Weights of a small GPT-style language model, trained from scratch on English Wikipedia.
Size: 15 layers, width 64, MLP 256 tanh GELU, vocabulary 5899, 1.17M parameters.
Architecture: learned and rotary positions, no biases in attention or MLP.
Each number is 128 + 24 x the weight over the matrix's rms, rounded and kept within 0 to 255. Layers, rows and columns count from 0. Numbers have three digits each.

# up: layer 8 MLP up, 256x64, rms 0.166, rows 106-205, columns 0-63
# down: layer 8 MLP down (transposed), 256x64, rms 0.232, rows 106-205, columns 0-63
up106:130129124134127128129131134132131124126130121137137121127132129133127133133127117120123133134137123134129125118121130128141126130128122123132134116132132125131122121136135123133127132126134121
down106:126122139125129131130132126122118125128132138119125128134128127119127130129131135138127123121122135129129126134138129128117129127128131120126126137123132135122136130117127128128129128128123134
up107:133109099142098124071117114117099163124126165133131125109097116151101105122103121159117093132176164149130151100124118141155166116157115120119184124143110124143127089126138130128117167188116121
down107:126127167121111153166118112165131138134158109112142132182183136107117117108150101125097149117095161118124161130132145153091094106112128134076091171114158138122121131107097125125150123142127132
up108:166193121097091156149094112147117167207096127119131077111113102122190140192107097125173169119083115153113150143155192145105193123153151115122098085134096053120083107169105131178139057082103125
down108:012109149152174145154150119131160134150171145078144095063150125103094141087098134160109187138163107103157165122186117066101101126125137065155121200111126162041138149100137089140100163150071160
up109:147121131135118125137136130135121130142130133125127129129130123133137130122116135125112122138130130123126125129129132127137124135135127135123119116128124116125117131135125131123136123127121131
down109:114134130122139123124121128129139121122128130128128124124125132119115121139140128128136127126134127131130127126128124127128125121124129125130141129131137137129136125117137121134118130133129132
up110:170120170155166132105098160098143105120131139131107084145169179133124114068127153149100156181117116181139153144098144123131131177153075099122130107149076118108091094171105042102150124107160125
down110:088092106137080131137129143119102182128131103109135191106060133128122138166144122100139127086153144094152101069167078152115166108137165115135115172075197193122153119111122146182133145119123159
up111:131113148120085080183177141128122125160091122094184143197143167145110074105159091129114118162127140119176095101158105106142162146128152121151150069111097119125126149143083136137139099097131087
down111:095143100096127116158113104113152090121128126160182099059146069162163142107147124082132160149152151142101114181131157108146144129112127127134103140121165088144111096136175094153112118121147137
up112:130125129126124137117134130129124129124115123132139131127130129126118127133132121119127126138130131128134122119118130122143133135120119129133129127127132127124130127125135125128131130132130124
down112:132123128130126128129127119117121126126136137124126129124127127126134133120129128141128133117133128125125137134137129132121136126137131121128127128121123138123133127126123132137122128119129124
up113:025157138122165110104094094100163118153104104141120144089100074139152112168185166119187126140104095117099141139155150152132157113094137137140126151145096167122152138115096131114101177134132135
down113:167070138106114146121120173142099148145130142115155147152126160115146139149077080124109099128106103153135117155097108092145114113132150122166118109133147100157147106108144129160183095126122117
up114:094117146167164122110119180133113150118139104115078145113134131159130121105122152121152077052169126133104096132141126121101108107119143153192111129162158108110121097170098185174168147092093110
down114:115152097098115117131143085088131128153109135144129101163108114172135147080126142166145121119111156116202150122152125152159197141137089146118113139083126136118111145133146123073133051136154115
up115:146134118125101122131122133135155143111097138128119176077087122159122111099083119155158068170162100190193100123107134143171131138188123152138084135111115134118099116147096137108140082160119156
down115:078079143144127116198173138138114113123109093118126067093150140170103162159135139113067118108132123134107079134092156130090133130113166138130174145108178183127172104088207097111185149096088123
up116:119133111129116166158150125115141101148153139109123128121124122083157119117157093111098144155069118172117136154088142102194198111130088111188144119063096110137145163110151128152115055161164083
down116:092173074133159098081149080121195148146123096120113161083116100160064133145097116116154135126146141076155111092131087149158095159133148194130170168181121144142131120131144154089076148123147149
up117:114131124138133156103103104131144117114106108068100114165152170178115201121128137128159117106214095131101140132106130185049161138178106152094154097148105128120089146110091132158127112131142104
down117:126125162146076144118129130090161114148089120083137069127138160142068169186131094089123173177092177122098119122170144168120127159139129116115074122142193089137131157143096119101130111123109176
up118:047145154137097127150157091091155112115115123135156086097142149126157124091170102129175165120112122178103109126123137144114123110140125144123153156116087163148122123111103166147135116118127106
down118:198105122128144099121122150189099161129083109149087148180126136137130136148116136156105108155138131115128139136116093107131133125113141124116110125115102117111100136135159105141099123162116115
up119:109083143169119111123128124126169110072117129135135155108105113179109126124170155126098121132156130116161140163111188161124062139140083129171138181054118097133095065107095144157155134128155126
down119:149085125143082160104138147177107151139098075161135168100137083050123120138134106143132122117121149062161170135081112131122166063129154157095127113208147113180186154098122111081107152176158100
up120:158140178104162052119128178186134176133107159101104074165160163107122125130130146188140112143133121102086124095097159093103119126104139136175048129146088076089142111160119132141169167135092123
down120:118169109141167088120159155123109114126122156118106136168103131124132170127150114103128111167054093166101120158054119086065126171103131150167177126126086095118088144104117155173153108161179159
up121:159122100124134149105159137088143119110161112068136153138126114171146148071123180186157175076102122079145185143173139114102143134089111075135175125129106150104109113156119113156097110167100082
down121:122146108136135098131106068128139169101073145108092140166114178173106117143173099102083132142109130129145091151131147147146114151120089140072130133090112149150154116123121154153144127124151180
up122:123161181137119124151150138147119145122105120125162132155110125135129149151111113116154096136110131158130104115101111137140118128093111112159106137179169094098117114116109139095103131161145103
down122:126133122124140148130129112108151106104114101139119125131116126096145128108142128134152126109115142107133133117139145152165157160139132103088124114093111174158136129129120111175119132108138132
up123:115123131138133140134125116116128116124123130126125133114113131127133131127138138135134139111128107143135132140126120136129133120136123116120140134121124139132121123135129127135134123130126129
down123:138132138121126116128130147131118148132133120120127133133133135143119130138115133117123126146129140124123120130132129110124116123116132136121123125150132120125118131122119118124129133132119134
up124:113147106135140121172118143108121122108118102122140142152128129143151137122113122117140160095153120121142130133148123149121107134132113112145123129146131146145131115114117130133121134100087119
down124:149109153127095142115141108140137136127117145122137126119107125126125125121133139156129112131113119123136134124119129110152141098124144120117147128128120140105104122137144127122122126153152131
up125:101120195106136152105081107143128109136152129162096123199144184125115166140150145171185117128099119148137116151108072139124100107149121089135144136102139174111103125104082117146110182097107069
down125:151132169168163110124104119126130119090121090116110133129127132133155106106162098149086141139142089138131147192125136099201112140166136148143118104098138129115107114172133080131104077080112172
up126:119159112108142123144106122129132145145103136159148104161138181144147116111113107116142124119160105106151137090105131131154107146146095140136132123147154124143115103140121102140139150062111085
down126:123110144135097135138133144136143129127129107113133140105109089104122133146142129114127113125087128163119120141160146101107142123112149103106137129129126118111143153120124138129128120197116178
up127:142131122138171135095182170134143184151145140120116125161135086098139044131130163135147133129092136092160099145168161089197148079119137110107142101087126107136120108137122084184096133124071103
down127:085075126140108110166150099160183056110139078101136082102111177167140163135107050095142142147124148132146179179131059071099084137139124157147126148180135116126141174081146108103093069191165169
up128:107094165130165140149121148055128134164120150124093179108171131149085113135200136142122090143158142154159139083103152170106101181129135083083173101091058177129119174069119131163109087084134099
down128:146101137135151064140207153180093135099091111131106157099092114103122151106103137134110118101137128097153182146085108141137161126114169139072179110069139117158115188132158046169167118160127146
up129:100101191083089090142130113129138168130108138109183109087163114127194142161143126149184201110116162073146134109148129168108154133088155108145125170140083143096090123067112146134101142134108089
down129:143135099173128193137114127100124122132098105168073141150098143121096098128141113113119087173132116201117151210079127119128120120149125106142153111119115094119133109159123148139127135090172139
up130:149104139132115147125103152110138095142084136110162130098129125145168153092134127117138104194121092136128128085131136125181123111136109122148162112151165147136050140139122131137129112090139137
down130:127140118168127118121158124107136129148163147113149134144136151111103108123099134136110138080124168131119120145123115131088129151090142128123139141084100111130170116136114108135147137172115112
up131:202105137150117142114142100158110134132145145115114121084159091110152130102134133140107119129123106090102167159178140133113169117105155140142125106113081067072155157092121140151148116128174128
down131:046143125110149152114114138122138131144136107162162160153095156152111106134110138109113135121120122123134091102072117146148074126158156164114140140124164129119103149151132087165119126102088153
up132:127091152114114146153089118140135142103165143116094082115155170164110133124147109071147176126137078155126138129186123108123133091143137093134117136064116177105132142146114130175153138121099116
down132:092169077121066117099140154195142108127106152149163112090173090102163101149120172154102126132103149124149154150109160129137170115099112123128113097166183131122128125119104111089110122159130141
up133:181135139150109141097110163135114152116138088126164096136115116126132192139110165151121173157068154129106111125141118098101116125088145102108111155132105121115123146115132092134128116172151129
down133:114107106130158060154166117117113124152120142143104168109138109142109110107126102130104074105158103143121143106127164120148143124136144152138169120148132127127120110124139153138149141106104156
up134:207166118166050145198160107177133101087141072122126107159164159145134126132085073101117122131123106119171131103086103117099144148133131153185113161122092164175129135084125165081135095065141095
down134:053148154154179110108074177102134147130141131137118125142102162120139164068140154117101149071117134124073110155112131149107087150149153148122169126167119106097110092148070153129172156175097122
up135:120128130128145128129115120126131119125134112143119137126128148126123132142140132118126134121135120132126130143126123135122114134123120128133132141122112132135133126112126122146131118127123123
down135:133131133126123127129138142131122129136112136123134126131121109124128126119125128135128130130125131126139123122135135111136141118125130125112131130144147119124115118141133116116134136136120133
up136:128127128130126131126131131127130128127128125126129124131127131129127127127128124126130132126128129132130124125123125127129127127126125126130126129128130128129126124129132123128130128131127128
down136:130127126127127124130128129128125127128125129128127130125128123129128130129129132134126123128128125125126132130131128128129130131130129128124130128127127128127129131127125130127125128127130129
up137:116136125125129133125126118132129118127127128125126126114122136121133127125127130136139130122136120132134135126123126135129129116134126127131139133122126141133125124132129128134130125122127127
down137:133126137129126125128131131126122142131130129126126133130131132133126132137122128117116134137122141125121122137138126122122126136119131126117119126135130116128128128128123125125128133133130129
up138:131138136158102141119138110116074112151131162150124086112164190142107064095141116153163124095109164194141122085095118126125208097080146078166129163117098107154148111114159068121148068166149156
down138:072120135101138143109128162154149113096192096077099181146091117114122203173105163135114163133174141129108149148095117157132076116142118069089143131090155158091140106120154113167144159155117061
up139:140111167154090140102126164148138092171096133091119119135155097141154139140136127116097134099067151139087105149130164101107131180095096137163151143072105161063167133101107152187144162170137095
down139:121063136085138196176099156095099153099108124147142117152102136098129175111110142097110086158142134140115131137137107166148135170133109108097145129098156177146133107115072125075184125131204154
up140:094138148179120112058134116136109130134074120152155161157090112080174121140175119081192093129084163140156126112141142088162150106163111087127116158136085138118126132100192103147080104153147171
down140:130077127108152084154080126132171125133190149118129083068092178202079138109113078159124111148136104140120078152133135073139099135104070177140128162123156152175158176113109167119113102172128140
up141:132126124125131129125120123124123127129132140123122133116135125126132129129133140127124129134135117125134135130134136133129130124136130129124127123117117128131128134136125136136121128116131126
down141:115130144127128127131135132128131128124132123123136123130127141127118126135120117121130139127124137126123118126123128120122118124126136130133132135141145125125124124124133120125130126134128130
up142:110134178108162129069108189080126167101136146128121140159164143129094102135166145127125093134122132130111080158142166086100156187057119141160089159112096118112101083088178082169149154144146124
down142:174115099169109081136147081191163140139079120174148099133135122121137168141102112155087122149132120087123110120111130127092137118146112127131139125093132116178150149157098106134135143116123130
up143:129129130129130119131127121129127125124132132124125134124130121128127131125129132129128125130126120124128137130138125134129134130129129129125128128121124126130131129128126135128124128122129122
down143:121130133126131134124126130130129128127131127131130123129128136127130124131125128125129134131128133130131122131123134122127120121126131128132127130131133125125123127131128121129130128126125130
up144:116129115162168140139117158142139154116137127115072082178143099125143164109162143106111169196103108152085101064111091063119125166163162107107088136183105067086127134099109160162149151130191128
down144:051159210125144143149131156139158083111161101111134134135165126133126155105150065097150187106114124071104106096105127074065107163124103107060130172146158153088144155155092107182150157175129152
up145:115148122148090145129146134098161139105145120117104129120128136135115111125161129089107158136114165165124111113132156148127125125101109111129113145114110141116154112134133125122127117171139127
down145:150095126119146092143138128176131100140134131114117133133145121121141122099111122181132097136118118090149176145111128112136129109137161144127156112124129109109119130125119125130132122102137138
up146:179121145177152134098069096110140167132116115134137084166133176138142126138126056108091113162073138178091148156145113101157152208099079127203085102179099113120096137114111186146138080110120131
down146:127203074108102112108148128129148145131111120137136102110096063089105119135135124195138073193102147178159113084101116170183108139083163178125135168137130087164148087130129104069106090179164173
up147:089178110157117104119084131132124184105206102136090137158133153124140131124120154178118135166083086164051114145143115130107093205065172121159178151141131106075109111108119139068130146119121153
down147:136145131106159119179112105130118121158106130097114135111148152121117110142110085145097184143130086071154091117144143150142147140069113130211166109135100114186193144133151169107082111107082154
up148:114124125147153143129157097099133129115118152096112127112095132114110121142151130122147138102148155165129136070118136135146129089124094127127128155097116132135098137150169149117143102141137154
down148:150105144115112141152141177167145107132127105119132113125145116153136109095126142155111138152125132105124128161123136107123136122117144133121140115138140124136131098102095118127122122136107116
up149:145151161124126124155117190109124131087124103163118110186117173113104097167093122091158151088107207209104111061089109164160114190082143120124134088106131077134118126128144077087145143133164132
down149:178123169127207109122115117102096098168128151122099088069163166085089119145153113120126116145099138085133148064112193143128113070138128187079185129154064154168115133141180104162113116129135116
up150:085085108177124170138101103099141112100131159110109119133122151108135123104151170127126105199111111119052155100091167196131149156163151142123159116185121134073135113099076142139083124172155106
down150:143089118159151167149135165140121101065114160115120124156130152128141084164114128087131144092145118074092122083110189177088097154136124181083133117158117115044141107145208099127154150147114147
up151:097151114123091136177159109097146167079090108089084118170098144201157098134175105088132146151148156154129088088157061174196149156101116136089133118050093189170117142150111137088099129088154162
down151:136155135100117083165156152026124176129091047105100104090170091177145098101154181125121131098151145139118177165190104103075117128096172078121171053095117179153220124118111138136082159124158170
up152:105129118124118117146142125147133109129122098136139116114125130135138138136125111122134135135150091135123122124121129133138133116128126123145134137124140139147123121123135126134144114123136123
down152:137121145131137131110128137129127142126122143118110138160136131112120135131115141145118134123118146124117121142151121130122112147127119123108126124124122112115122126139109116128132141139120131
up153:132125130126125131126132135133125130130126127125136126133123132132133128124119125129132128131125127130128127123123122124137125126130127128130126125132138125125121123132129125125129128130120129
down153:127131123130129126132127126124129128126125125132127128122129123128122128137132129128125121130127131122130129130132133132123135131132127128120132125127119134129134132124127129130126127129135128
up154:116132132128130125139129118135128112132126116131122130116133126126130129123132135125130129129129108122124129135128133135130133130135129135126135123116120135139129128128124123129137121124131124
down154:128127137121126127119133139125125136126136135122125133140127132120120130134118131121127138125123139133132123135137121119125122124116124117124120131137138122120129129131128119130123136135123134
up155:124127133137135131128117118106129126122136124125127128124132132120133136119142128139138154101128118135134135139131120140114134130133129108129131132131116143128124113131125124147126124128128119
down155:124130134120114120132132133139114141137123124127129130115127124143124123141132132118126120144125142125128123124128133111128116120118129138115129141146148126117117137125126132118129134134124134
up156:138148165140160115108108169112115159051116132058156111154131125147122103158105157095161112174128135129129124127158131122150165121113100117150165172176111111134187144080088113081065140098136116
down156:122132088138086124120121135129128185200140137164043177164141140140112152163158142156111103112111103058108138084101142138153114116152125123140108116105130132119067127138137145164149118132109092
up157:198178197065131093143122081150143151100128086110160168180148153080108144113082096138149103178175155100063113098062103113127134161143095235096150160122038114147156144151114097167096128166064092
down157:122155075163108146102075111102144147165168133101098115102105120173107121187139133122110127180074139156146140106176158099190100145126096134185074141137137066158099157150127139089053096137150157
up158:078159156138161126129119135080107165142186137159149069122142156165116118064136155195172118131117069178115098135118176102105118118098106128130150147072125112167104106151118124103125130171098117
down158:108117091126121135139127081111142125147098108089117185159163107129131107173118093103073127142109142152146147144127082117177155119143171142146108101147145149103151139108123135121145131109139162
up159:115156169131177126183131136113104109113121111157109133153126112144103112097179081134121148128148094087116137093135147116126155098157162139102187085089111150119143146158070106169129145073117132
down159:106121106098115150137140113134118084134138146127119067099123122173094102106105113133163143189060198159158162136113143138100133130116105202164111163107151100162143105116189093064154127132121114
up160:123110106121165114112124132142148125121142139127140152178173149139169151140185137180120074103097099127133098137130115096131158130147122174124132112098102140080172176128074109135098062115120113
down160:153162095107103152121087120165104133168168154099145101112086122140126173117145140106140129098115102110093131157184146146085094097079098137164112135137126126159148129142113165084139109167144130
up161:131129142128132124127123111115118131121141148115117122116135113135138137121143142140139137114129107125131144139151137142117138131131129121119117129120104136112134131132114141130108131114135125
down161:119134139119125137123124128145134132124128114133134121123120143140121114142118115118127130147121137118123114126121133114133113119120135147131129143142153110117120133133125124120145129133123136
up162:139106107122113136159078117147124145150091138134133065144174192114156075141116132098111143132130162115122146140096159115150116069118169124181117104141094131138095176112154151159127078139107112
down162:105164082063162146106160181126184107127135087125152112094144093143099152160140082110132133174091136145125092152141107123153061156106090136102132173121144143143149143180142104093108167121112131
up163:122131128122135124127123124129127126124128127132128128128129135127130129132128128128132128125133125127126130126129125132127124128129124128128131132128127133131130129126126128131126128122127124
down163:131129132131123132127133129128130132131125128125129128127126123128131128125127127126124131130125133128128123131132133125128132128126130126126124129126130121128123125133128126126130128130128130
up164:129127128130129128126125129124127131128132129128124131128130125128128128128133131130127133126126130129128129132131127129126129131127131127128125126128126127126128127128125128128125129131130128
down164:127128127125128126132127128133127127128126128128130125129128128133127128127128125128130126129130124126130127124124128127130127125128127132131129132132131129127128129127130131125131126127126130
up165:171094107153175067175135155137073112153161087091094190159166116127156091106111130161133152086146143077083197124150106134128113186147161132133141090068129129207065100119096166157108118100087125
down165:111124163132173145152149133097146150090190097161121089087134148124152085126129143130156104043110186165115129148132124123160159117132140085144112123146120104123147134087092139147099132198026104
up166:154141101109145175054117111121152157131155104155077168080128122112110075146169163142179069159143088119113118151122138117146116132106166137157100130143088100098122124130119175164056178123213091
down166:083094164171149090114173105149099107103136111142140100080147169110076140168148126151106139134099153173139152157132077202130162143137128094093128098102129098126102166117118086093146112116111192
up167:149077160137156168133117174119127124107088117113184134126109127136143104127096122118130139090144137149164136129105163172122139075154139099122105087122152150093115148078122117102167129127128147
down167:084189128097099099072124123123185077126136122149117111093110074102096136124159149123142121175134170128116141139130137146153128162126120175153145146116094104130137143143130140102083128164122124
up168:142129126125124129127121128126123135133134132129125127118138125121135124123133139136120132125130129117128135136133135124128136128130137132126129116119115125121132134123119126132127128126135125
down168:114125131119133124135126127129128122127134127128127128131122135134119127132128119117139137128130127136124118119122120129128121128123127133135129136140142135127133127126138134124129126127119131
up169:087101095133136150108089125123168117132149162137110085107153163151115110107182122118134153113139131141162102125149138151136183088167116077123146108078139160115119114137150137160137130106094074
down169:133152147104144119133134142174115116112102103134119181124133098134184108154080154154101132137099142110152134108110138134155110157131123166119132115147129119146110138132093091072078138155114151
up170:135129081148131116105120112084160167137113110095152121128132096145174114156129095136163202195147109157135091071166160147146074102110130137187128125169116081105083139163096121127103154131074126
down170:131126174107073148122122130127089102042150116147114058107184129158075120150163088091124155109138167095118168166099115170131166080146129089107143087105197191134205131125154134114143140123147094
up171:136136164135106166139115105126112125137148134114139077155121180139164123143121090097122162145133122142153107065114097108144105156123103098116138103116137133120138146151118137096154134144117132
down171:103116106092135136128130157113130126098137135092114134086137066122099132135154158161146095118126140126116125168133160170089160127134123129111137123140095144145145128108135145140091142135117153
up172:128147118161112162088144125136146130124136061116082119123126144121110119100150142127147164106141141131134095140102141132129092117129156128142134117131115147132132120152142146133125128144118113
down172:124129107097113102137113109125125149142142157118139116119123115150089142123114151142138134156124143159109172127100141124127130157116111156136128139135132104099155143141114118108113116101122140
up173:120131123118131160103117149144140142116104138113161101116112166098124106082133082135152150154118148149126097107099152148148120124145108145150176134120148125138084095102145114178112114134128146
down173:122120144138107123112109139162116142152123135147125147109126089167129126158128167142123111110135141105160163148159138093147144157140124132101101096115087095139128143146121129076106132125134089
up174:153161154165093116131136091132185128110140128049188155174124117133165154139111069179135145124107117133153122134157108076157159085131114122089108136094110133066110153167104083137135159104118163
down174:115126145120165152139099133105084128149150107184100124062111106179122102092132146124113116167151155102089121082158113160098105187130119143140109128145136144165151098139107163118119123096109143
up175:089116124139088075090107122141120157106116151105156102119179100160165095195148125169183165125073135139155110139101129161126180128140097073112126084116140129132136108132157086177131137163102124
down175:119111120082172125124086099146144116099169146126113152123078119104145116168103137101114160142196152114128107128119145155156067130176093175156145155104125096175098074130151182080135146130167046
up176:149124103156097144106098140148107103145156136110143104143143162157137140112103105121099113112162135129141099126123148116154121130134148124144135112150116133139108107171128128144144125112104103
down176:133133113134128126134136156133107137106122128128119134141132109073115156139112121148150131105107147170107167107136119122104120153101107117135110136109129149151164141112113116142089104148174123
up177:125123129129129128126131138133127132130134118135131123126129131129129125134126122122122126127132128133126122128121132125126123129119129126138121127132130126125128128122133126132131124134132129
down177:132126132126127125127130124127130122122124135122125129135125119124123132126130130135136125127127130128126127122137130135131130134132127125119133125123131131129128127133126128127126129125129127
up178:116090146156148139122109156153096132160098175100083174144124156117122143148126114115128115066179105131137107107120169161134145116158084133112110103135109107127083121178157143153127161080103122
down178:105140125097145118172120161140141138075149071109137105129127200162100152130098094086113117169124172173103189168104090091091076121070115098181143149126193134128136113064128136111114163122173147
up179:126130133124133123126125128131129131127131124131130130122131126122131126125127136136127123132127125119126128133132127124130129126128140130129135129131126124125130131121121121129124132136127126
down179:128125132129130130133129125127131125132122131124128128133126130128131126128126123123127133129130132132129126124125129131130131129127117126130121126131126134129131128130136133125129127119128125
up180:118124129125134120127128136130123131119129125133133126140129125131126124134122129134145126116123132134129132128136122126122128128117123120138119140141137132123132122120131126124122134128120134
down180:137132119136123143121129119136133127127120119129127127126119122130141134125126128128124124140137123118131127116126137130143135131136130131121131127120115124131122131141125132123124122126130129
up181:174188143189084146155149114143131210073130031141181119155157129098142134078103085130117104132166111160121106103106157119177117139111104136141129142232078130085134074076129137084151161130104098
down181:194093124132061150161081138144094133091200030112157104146103111121101118148149101228088113130058198141099108224139144088130151177118084141109146145116197134073155113029142112081115207230132095
up182:166125166076141146155167128165139100105124145083142142136113128113158115141133120115133150158163148118141110062098123120136127051102109126106129168133124114143133142143156122126103151126107120
down182:112151103181108131117123155129118153147105134139108122108152151115137111102143135104092150089120088119098119156177133090121099163150155144149150096145139170124107093166099134141144147099132122
up183:135126130129127125133127126127124128131127132126128131130129124128132130124128131129124127129125125122128130133132125130128132133131129129123125124127124124128129130127125130127130127124127127
down183:121130127125130128125125130131132127126131127132128124123129131128125123131130129124133131129130127134129128129125130124127123121125126129132132129132131130125129128128130126128125127131127130
up184:112119122131136131131107122095119131114119133117140130143127108132150146118152137139140155101118091131147147139148114148123150144126135100130111118140126135137125123115142147140113134097127124
down184:131130140125112140133130126138145140123148127127122107115130148130112114123130123114140119146126141145115120124115157095133126106122131158122142157136119131100110135131119126105136124133119129
up185:140123135121125189104118057142125134106073131129173094115145129110196094108167104129140195174104220148174119135104179146145124134110063119171087100094122122136112118135102140104115129138123087
down185:140168149135139083152105169078202169101179078155039101206139128137071118092106112167153070171104170189073137103148125131079107151148122108137072136206072159136204112140105102070135113172099153
up186:092140144127105122151169143170159135116107083117156104110147120149164147112106115126140131153146095148104094115068092135118135112133111171166145140167161130123095141118132114135134099171103097
down186:126138110126173111134105135129102168080086135145123129174129146118144132138129153142077094137104143088132132186152147149151105147139147133119115101093107105125117146145122101111139148098140171
up187:108135121144121118142110088147097164140062102144091159176087115105141123112155168167140108156138149150146173102117120149069122100199155164142166140114160139081157086087092117106163155122075107
down187:123143120112088089158190143171093148183049110119158161091115053116148125170060165182082144111137057184093111140130149116145159173174109132130149080148067017137104169142165126118121146101173157
up188:117096116160111120185154146115098157119144126163151115161103140135132133088117125116104157071126092168159130124124095170169166159138120107143108107093172098118110080138105130094181145176069086
down188:141104166131149065163172159162119103091137134118122122082142149126129129165151148120129143197116121105096133135109168126106139061126128119119125106108111109144103166125162113198119123101115075
up189:135112121134122114134149122114036197157160106124135148125120108136148122181162124161136100124129084111147128128160102145076117123104128084143134165104095092138133148061133182128114134145138162
down189:087113152124181122110141157127166055136114138136122142079140148112138166129114128090142142119121162158119102118154188102115089119138155168094131131148147170115088144181132087074133124141057150
up190:116127086151175104110073073170144132084113119215098154120170212108117125128090151162130169111144135144133191074094178110104173064125117120103133120124139142127153127113068149105144126115136128
down190:142163201131096073146130164109112141167176139118166051130110137179156113148167110079156113115097111099092126101146096155136130144103024175186090101105077166155122107164110162127093126161126105
up191:131129134135122127128135132128131129125133121131127128130130125133124129136130123118123127132128137132126121126128129128128124134120125129132123125127127123127127129126131125123128128138130126
down191:131123123125135127129126124132128121124128139125129125130130123122131128122132130144132120122132119127131133128130127128133131126133130125129133129121133132127129126126129129129126130122128127
up192:124123124128133128117124132123128136127136115142133129122134126119133124124134140135117124129128121124130123136132129120123131128124146122140132135131127126127136123118125108138127128144130128
down192:129127143126128120141133119126130127131115134111123126136125124127128131126126121126134132132127131136115133116127131134131125127129114131125130123140128134123126132132133140121126128116131127
up193:146140102134146099192103170099166140129138146219158200059118114142129119146074109169123110142138150167084161093028175189133179168157037142163070215101088074135050114126110060147068136111111136
down193:173136056095075121234109166018113105098182216166137181000104090070096209092076116232108147103102143216069228202098169168081174165187014131144026206169138079164130145089140125166090084064140158
up194:144105105119150130136124173080115108118126179096113142142101161178136167163148170086151140168171084126128155143110140141053175150069104151114133072072058144095159070090107139162143155110139089
down194:130179077160114105056115123112111145138085167072132094136126137102112092167112123166134137159092127132169181137126127071087110120093179199192081152188164097098127099177125092115097122142118166
up195:127123119080139088153129144085118149198163085163146162123151099150208041104139128122155103160141088115128113116162176148070133107144142137169110127103086151107134093124130117117097133152095166
down195:108173140094166219098123122129115138105104113120145091132097125110150159101154140089102150155164131090131054114127104146128076145123147150131105138174151115147112156164128132125172110135117076
up196:118131158148102104100118127110171147156148101131129120160164137131118109129143121118120156136094134134134112151127130126114127128106146119129109139118121137150125115116111102153132128126120116
down196:126121125112130121129115130171134105144108121128135115109128095131125139124109155129140101170135117137119145111128146127145100135149107147108128120164165112122120111141135145080142143115132134
up197:095124117139168119126122163158120113121090144098138182126068160166113117139119124129124114160141094155122163152127146159176096162145100166103128114122103142103113116150111125119094144108116091
down197:132137149141110114125150157115123098123124121081142128170177157094117134089132145114087150123127178171109158145149087143109117148120124114085131166149092115140147133123111097097133143120123105
up198:086147125114161135170146152116134115112126065115142152104137118120136140129114160108130149145111108119127059109121128145146133167102114136162104157140113115163135121094106130132145150166102133
down198:177112119139084134082160125125129123103104180114105129131136181110155099155093165159122145110129137115124138109136121126139138135141124121116092094126139120157121141157133104138106132129160119
up199:135126130131125127127125124126127129132128134127124131127132123128127129128131133132123129128125128124130134133130128129127136131129129128122125122124122124126130130126127129130127126125134125
down199:120127128122131127130125129131127127126132128130129124126127133130128125129129126122133133128132123132126123124124128126126119121126131132133133131134135131126128128127129128128128128130122134
up200:121100116085133125114123121130144158134119158158152111107165094150108137081111120111187118115161094191133120081130130136139172125140095126113148125123143080144122111158129135128107144159096122
down200:138165120135120139150129106138138116154152090081141124136125184095120142194107124129098131171105141082133133151125148105120078094146141132115112130140141105131103138100147158142151067093132141
up201:091132122152107108192157110110157155159173103097121116116141127172072171103098175118208081106112117155087153085104102160097142123183112108174139161062100150113130020115127174167121138167140118
down201:115126149143062200153119167105075089135187108090093085179120142144121143136190088048089158120156115175093067165144125113099151193123122069174100130105105147132131123124164195128226106134100090
up202:106165106136140083115152104124146107105141032111146120095160117146174144130172104132116176148114104098136143137168131141120140157099141124164138108122113143117139144117113143148118125122121084
down202:159117139121124179163108142140077139140134184129077160141153146167079078146088147133137085123132141151100123148115138124138130139136111131124114127122138126133084095161137148110167103105088136
up203:112151198122132173147117097128080105127196070104103161104110105111117124077128130103168153149118117172092129141123099123098123137117138140099146166128093118112110158116125139132171139204146129
down203:064119068125158119142097150127108138091128143141148174140104108157108074152092103091136145131172139169174078120122147144120089124113112113155118109148140125142177137143147122110147145134102172
up204:105086116145070129065122117162108144069082120075124181153077122113134123167130170128142132189107109106145172105164114114178160128098151084135139122163156091196133089154178172131095146103105143
down204:120108063143144118123123102099166075181127093131143197137091123173136062160153128123085122120087151141113073182080141145158123173156104097167155097098135128125136108161086149171137126109123139
up205:136127126131125130128121129126125124131118134131129131124127126131128128126129133129122128131127121127130131131126131127140134133136127131118132117122128125129123131132128129130129128121132127
down205:123128132123130125131127131127125127125143125124128122127129136129119127131129126121133135127133132131127124130125128124117122120122134131135130135136131132124135128120135127129129121137122129